{
  "init_std_down": 0.00663,
  "warmup_steps": 210,
  "train_tokens": 93400000
}
Each number is 500 + 40 x the weight over its row's rms, rounded and kept within 0 to 999. Layers, rows and columns count from 0. Numbers have three digits each. The size before them is the row's rms in percent of the matrix's.

# up: layer 2 MLP up, 192x64, rms 0.0819, rows 156-186, columns 0-63
# down: layer 2 MLP down (transposed), 192x64, rms 0.0785, rows 156-186, columns 0-63
# gate: layer 2 MLP gate, 192x64, rms 0.0794, rows 157-187, columns 0-63
up156 050:529446556541460470517461546518491532525541555490427529533498462545485507538522491491468518476452528489433473568475484503554445579512493534477531550542484554414469453504475533546542445414539468
down156 045:522439586513464482509449527513476500533578534481434534574475467527469473562514474518454527470446504503444476559443489493556451572495502498480540513538482503432440449494514511551500447445565482
gate157 078:537469462517548521458498505505421487497518535495530448503507542545382459453530484525528515485488492530526440434413523509543483493500560452487565489467551482541493502554556518513523395533491547
up157 107:474494497527526490547507580479415476494519498514498469511511457519493521597459532500496432500537496462494587443505534461554484455596479577560501512532498443550521517458481454435525475475445494
down157 117:460491511506486485540508592476416482481493485510490506518507488503508526613480523480461447503563523466472578458522528447540481466584465559532508538551498447547544518445446468424498499472463469
gate158 139:455511462477502536439438499562382456511471531498531488497560462476485469468489498521563558494484557454463428572476573517559458502515502513515495507466536493450561466501474588465505490503539494
up158 117:463535459488467524429447482548407486522454523481530503492562431482493450470517481495558551499495541423494443579476574519558476513484499555545494509510562493465563485506484581458476495496541488
down158 104:505507559516495457557538528458606515487522451519464530535428544518529519537480526435462452485497493534480566467517408479452556458517487473483526535563421512535456531457489433527492519509447496
gate159 060:511436503478530564424474485467510466451530488470535546513489541566530482469495518571510480500555551512496539467442543496539454527524424467516567481441514475456515432603550486478479462535548471
up159 100:513553522502438474467496529426469477480477519533477427463470499524460529523445543548508501461524475469498563446638557472490547433588462461540505510511538507519518567545470476498498494470490512
down159 112:501549499491436491456501534434454489463482541519470417471494510533463528497457530529497519449533485469501545417636563466494524434581472467520502510516561506502515565558462484501504513465491503
gate160 026:478580525504495466524486527523546619488513522468504569477515557549594549535518528488469489487519507527478516599559468535495521494521556555509455536549470536534487525408489474515495475541463506
up160 014:448482558514531477503511477523568592557447550505549543550465535506616526465504531508533464561571510468539527489485533503512514559499478533501525517519503543559485551532568457477484554513526446
down160 010:474496502459531555503480468534463497557451430446567451476501454473463535485509573461530440517431480514552487504479517449501450600517507516520473432547513455548438518495494573507478505451450460
gate161 104:498412586484552504481455486432473509466469492527474482550510507483500520494497491539467563528510489598500475431515606500518492551483491508477511495464535445490495484589501529437485519593534544
up161 071:530585431525451536503494612453463424499516512482476502458491520547453487501452522516494439456479498499514496494551548470481538571534495392544454467488466500468495517565461504557520519458519501
down161 074:532592431496447560502527619467442440512538502462492521491509529528481480493479513530472466474492493518508507465530557488498515561511478377525474434469443487458502522554490506551503535454527522
gate162 062:535430475470496587467477430482459531514509517501495504529516546508519493445567487550498485526528426545492464470434520494515456561522476396517536494482499452472503469576476513486575450589512509
up162 104:482467529436523499485535510505566457508452537531489500465479532536479439465485480480527553518459544508466424517394498535563482492404471538410526518466534533520497515451494586447532519510508544
down162 110:494486535443517520460514497513565467526459550547492495454488508533486451482486502508564552520440514500480430525372508558550491510403479515428528510442528518511509529470488583440533493512504544
gate163 140:518470487500496525419488465559486411491464524458546398469517500498463501452477495490487572544506495497507485449432542465541518508447590538507504453414551513495503516553563565503493491476493548
up163 112:468492468559511473530514476555483457520499565451605418489532527471536528514480513455473524531498478443457507463524561469556574554425496570514505459490531496462487495533561518482413494483518541
down163 117:413475516554558427589542559462485510494532529498505496535511515452554502553526482474496463518459487492437507475580506495524568512514425505449564480550467511492509479467478476443409487496552490
gate164 102:484485460486530566546467394513470506533554515497438515522528518555532442518479565524439480481533499485539571470549481419492443491496467425470504482532520481510410545484508498533539433549523485
up164 089:427522460510541568543484496459489521495553510517466472542550501513524482559503537526512371431505502517447537571519486543448448504512474468491471449592401510511459507507499508481470510492539523
down164 096:466537492507524492453543593475505502447508511539526457523524517464469477504527456488499463514443452550483449565447480626478514522524538513509499451492398526497545484556488489423444553497521528
gate165 132:504551499483511535525472517557462500429433448517504496467486514472453558590518530505491539528460431556487464478493480494480461496526539477408515470449530488575493540573586573518482510555526492
up165 144:524444473512464476455579425450516531519553543452521481545550501508490428408514456531539483492510589476525506503473537491545533509468502536529473456470503511465511400464466483527532449493489584
down165 130:510519482480502557542480467531446525420460472487490460456499510511474569559523515571527536556430441556513447477503500485468483520532535479416498458421540491539479530548558574528483446555501509
gate166 063:554464443467555537460504468526485501507527484541506439463594501543445498431451462549488572501462458544551507474453521504442547510455577456484513477440546547508521502576491507498542501505562521
up166 084:502509478511510492484454613512493530494522571456505471472499554549533452547409484500492555505485553472529436528485478576476538491460497465465461521439388484502491529510506493512545464533539577
down166 093:497492481496513486491458620504503530494525555476499474463519538521524457563413510484491547503490532468500451537496490597471521486479501453473476519421363493493499514513513465491527484512548588
gate167 061:503485475487466555511494449542461532519525478519491394589571525533439465481507512540491529555516491490522499403478527483518405493489526472460539437452513541515497531606544513498504513497546519
up167 078:465498524470570482500473445471587449511501463508449482530518586546526440484436459528486462480550471550438497532461490533518481494427493604514501512541507505593551503470505453507469465519502544
down167 080:462508555484572493475451439507595433512484502501458477530496549527512458510427474522484477484542483536446497523442493529528486492455479618519519498544509493591591509462501481494455452514489533
gate168 012:491559543552463474554497556484543509537469506497459527483440519479585561543523533481510486479559534495515555512561513526523546477567523549547498555549513587555520555471467515528450560521563517
up168 008:562512473452517530520487465458527445453438498479487512423442500483488469451495416498483484509428527484395498507488388496516496485438517474499497512453508431466480561503524454472564452534480504
down168 006:553535443469535453546518507537540457437461421455504465483485527505521569576485475478503495491463529556464532525450433527528538434467532472451427494504444553510441478492479574490553504532494542
gate169 104:473454444486563560465506430556462392503504496509508452520553527447509486459521523513510513533507527487473532478440586460557448510526438486480501465419528487514538478498550530522505435565507548
up169 085:488533525453446487481513481517530513416453505507538485421553599513476522444505535444542474471507494532520488509498446531478543493494601475486467424527465524596449564528504506486478524543450512
down169 085:503506515438442491471502472506543495430449511535531467395572579530478512456519562434538480464501494534517478529476467548488527506503573504516457424536443521571449560545500520482484538512478520
gate170 073:516478425490554500491480501518463437498487437502468434535479444462461493471510432530467528569498561578526456425477452511579475524505591489504505465461558542494529500549532494464570513512516524
up170 094:537524502510487455536552552501499472504461501512454521421446564505544522573477460515565563524456526433489548478559490454520459422484477521529409517560522488534485489475566537517427470531522497
down170 101:540507486497466482528557551497479503495460517505472515421445536484531520548490464520546575506462555423489545474538512416516458408481480517526414519545533470551467470485536537544417470543506512
gate171 091:533482432469492559520470442440521431522542427517474460507512527503440536482514498517508517599494432517488497429449470468516489565538536501485539474516601527520508545585488479476518512461553522
up171 079:502481453457480464445497458564465525517454535521481548428474443532464414452483511563515551465476511492548444499573535486506535495457526401543513522490577526522455480520472520508537559550495461
down171 081:500490440476461506455465453525499519535490513530475494453477466538482455431486495598505527520470486487529462475562501485560531494474543418507488519497645560516467498541470496534532553546506429
gate172 125:480443467480499471488501527489541466396487438520537569435546498509522469500565570488501488440529502423505558546477565447478466525499529536494500544483488533385520548478500515554467520540507506
up172 115:494544522534505507504511442491442534516510541541465465542465487549494520448483459527507558566456476584507462422454441553488522536467512443486493450420507462610500488553473527491557456489487478
down172 107:493429460489527475493495510499567478392469442507533576447540487488499466485559542486470461447538514445506543526485583419482473503497523560496487546489510529400519532464512529564491528530511513
gate173 074:514497504485535570496483406484431509496531561587481523520504485585464516447489501566454471481474497569484559483452478431464481510514518448464522559446524547539473510579514516491490426524516505
up173 098:441480485505508535490513486498530433539446473526466487478562549451392528535414492579572475523484496440477471439473484537501490507503465534455461507534472532433545469455547573518500500484551525
down173 100:465465475517527537472515479490514480533472516534478494482563536473397566515426487627572480515488463477506482449465451552506502492501461549474431518533480530452535462461536579531513484493539535
gate174 070:498446523498510491547490493437488531368444509530440497499468490505445512548503516496521471453510456546466426469526551426544571503531580535468492458468492506480500466562531476503523492478542576
up174 092:462446557484514435497408533465497508518498557414460486565469495525490456494565485456498470456478523524517474540442578538507468480484527555522588587444470542536492485501530475487525527529459493
down174 101:436461590481508450507368567472487494489496521440481490532473529521475468526530530456511475452487478539497493563450580568499472506503540510530572575455458534526498475502535495476521513538468469
gate175 136:506555505509511503376400475490493515497519535512523433497590503486489502428465507613474490474490472459530527528464514509475517469555565531544523506492552496488563442515559524525481472524482480
up175 129:471538483554470443404398523493496544536517509486531432510573517471487503435465492534488476445492481402491533551497490502503511408528553558561498488509510502486521462487554474484451506536542477
down175 124:459446510515497504618599526496482501491474446509480555502438504505514493578535491398514547521503518549475483507521479495501497534418434462464505507515430501521434551504437488476484519518552525
gate176 107:486493507509560572503473506470486512500569516448542467549568524542535461491480530543489457494584480518560507410418500482433519532513497490501507503424452410471465492496570473476519489513519572
up176 066:508491474452473549466499466533498479503484494599466496518542476527520520529506456469466472543454486518426448601536554508512446555529482413484478479519514567552521487591470552491500552457525452
down176 072:472438466473580549468482513477481512482544508547495424520558538559569491513480505569456429544524417512533505486434500501429492539531487473477467502438435503449491498529577499474509487481567499
gate177 110:480475511516542555473475504539465416468549519542479455514515429491543470466477465613505451465502517472455498450505585484535501452530540509540479462454528514525632463511497492488484495459535474
up177 081:439497510503502516459435509575493487491514508478530497532574408493562513520471438470512476508452537461500473511572442501580492506467479454506475506489420568495522448445561550426509510508565499
down177 092:488477492507446474481506502490535548548466468469502468518530508450480581536508473390501509550511495488514474537522376509512498556458448477497512518525435523509423477479558570474556521543499576
gate178 109:584450488476555567426457470519454434461465473487494473499508417512508533486518485535508519528487508503555500467470466439493492557533494445514484499436505490457515425537533583565595493501495531
up178 086:541480493437506458518576454465525591527584550547479515469513522527496434519469523525497545496537483481421482528551523489507451465411561474478528490474494470504494558514398501506468444484470526
down178 091:591462478473556475469583419499503548514569554550479484485522454531486486450483503580556545489528475476506485521549521432507468531439542448478522487443466479480478490550459522550519436497455514
gate179 057:547509419552561576448504495487459440519528526526498405487489486530476561519496513554480492531469465458517477452481567478467498511482481434423549547439502466527513473514567554469564511543490474
up179 103:491502574516422558470513498460512473494486499600499432430494447432563508458455564490505396503562487525537557468482531499495520494561475531512514494537501501576506535502464505504438517474484468
down179 110:491503569517427559457503496474514499499493496569488421431508465452564511449482550490514386502572489546540551444467527496497519502570465539512526501546501494554522536501444524492444519464483459
gate180 149:490499469433503487487508497518533444574560487587529500498496536445486455461471517506465434487478526475471544518552496531555423494510470428536543531407554568588488481469502546477502522513474543
up180 139:500542458467498487515499524496502458560561457608546499464536519457455494470450545435436457487526511510491553586559483531532433496510480443531551569471493538567453474476481563480505501522482499
down180 113:501524534547491496520473525510499541409433520399464531519518484556519527548545479520555568484505477489525465475463497497467545512492522600486470472593448436438555511492509443526458477471526471
gate181 013:445495497531456464563491516458542438525483458540472533482429459461524496512459452439488507462505495407491482524556451500480484390557466530537446503524468538501464517429488422471455525498492463
up181 009:516586503513520494538547523576545591521496493556526559496492550507468564460508521549496523512523468532543553592574512496497530550545539493584471534500453470499519562527554548496536527482510507
down181 007:544458498509500540523455535522504492441522522546480483501556481462456535477527446465516532442390479463474459444543456531480481443481468509532518480498476509460502530492398524484497405417438539
gate182 158:479581454508455420484480551457474511577500498414530482539543482488504454465542485480504448425509538416477514582486493497570522460450517535513499459568487488465511499466462491454488524511542561
up182 129:480513604540539499558500498481593522445518544485485556502465510483505575522455474520481473487469471527553545422598515495433480501566523482524455478503437470482520452457560458510502530531482499
down182 130:532505437487467523453510511519406495567490454511515445537535499524494431467544510480532528517535511484462472578374484517563503492423478511480540510489582533526449549571475517477503491476522504
gate183 105:524482491495502439498517477585474542477544489463452546509470535534454524545565534539484603504512468468489507483600455457453431415468423457523467493479479547513475506515518469524541453527533495
up183 115:598492478544515554453493429482477441487548543507478438568496484483407597493446501501513567566487469479551497464484514426455522523489549511481481503424507491517506506531544500459550503485520498
down183 122:548525462499516430489501500550514498523524491466440487538492521499461522560501531517496605551498446435514499506606438463458460396481468493513439509449537549521443480509532471533562486506516514
gate184 033:525526453520556450517540522481569474568501568506497494494497519555503488417474464519558519577486478494521525443534605463469523574534469494509438454528528561443506504505479451505557539488533460
up184 045:522522451502456535450468565458518474460490572448485510466541531534486431506436507525522509492571476539532485431489551535486442494473570428525465521478477535573550488470596461529502489529524542
down184 034:487521439470447535462448546488537484455486564444474539443531524518485452507460540521511515508542476532533495413520566544498460483466573439501449528485455531529618500443540452507523493482528529
gate185 117:499511476492485524498467465522447503404542474588483519384516545563512493474515566542526481478520454492478517481532473502452521590526478474494449563517503577513480524478467504511491399511477542
up185 163:536475494470521510450504496452523543530445519484538562552452472472470528503472515452477509526482548536459458475452535450600574496450504511489537405438577442475489503492490558449510546565506498
down185 140:507477460451505535446501472458507549549463516530557587490457491530486516485508522492490505492513521503464466481454516389582579513458481541521544433449559504508445522467497577429486471559497523
gate186 095:557442514484546492461463414502453475466549527485500483508516535476478519463521490572569430505481448572489512467511576466520519484502554505513500514448570465509508512593569447573542461507484513
up186 112:504524404432526482508490495521547482497444475501450488374488451490514436519485440527471546508490547501542463491452483492532445520508506492483489484501522553534536446483608569534509515560536535
down186 112:529493431444546488503465457514518522495468491523471462387493472507504456496480454580513556529463551511546462480439503469540442505500520485492500462480516564503549465479615567551531495556504540
gate187 084:538493457531581528499502449489434435437515529549498484500503472465431540484530559598554466499540458577496506443447475546487496508476555447498526507442472481536545498532487531517539459516463566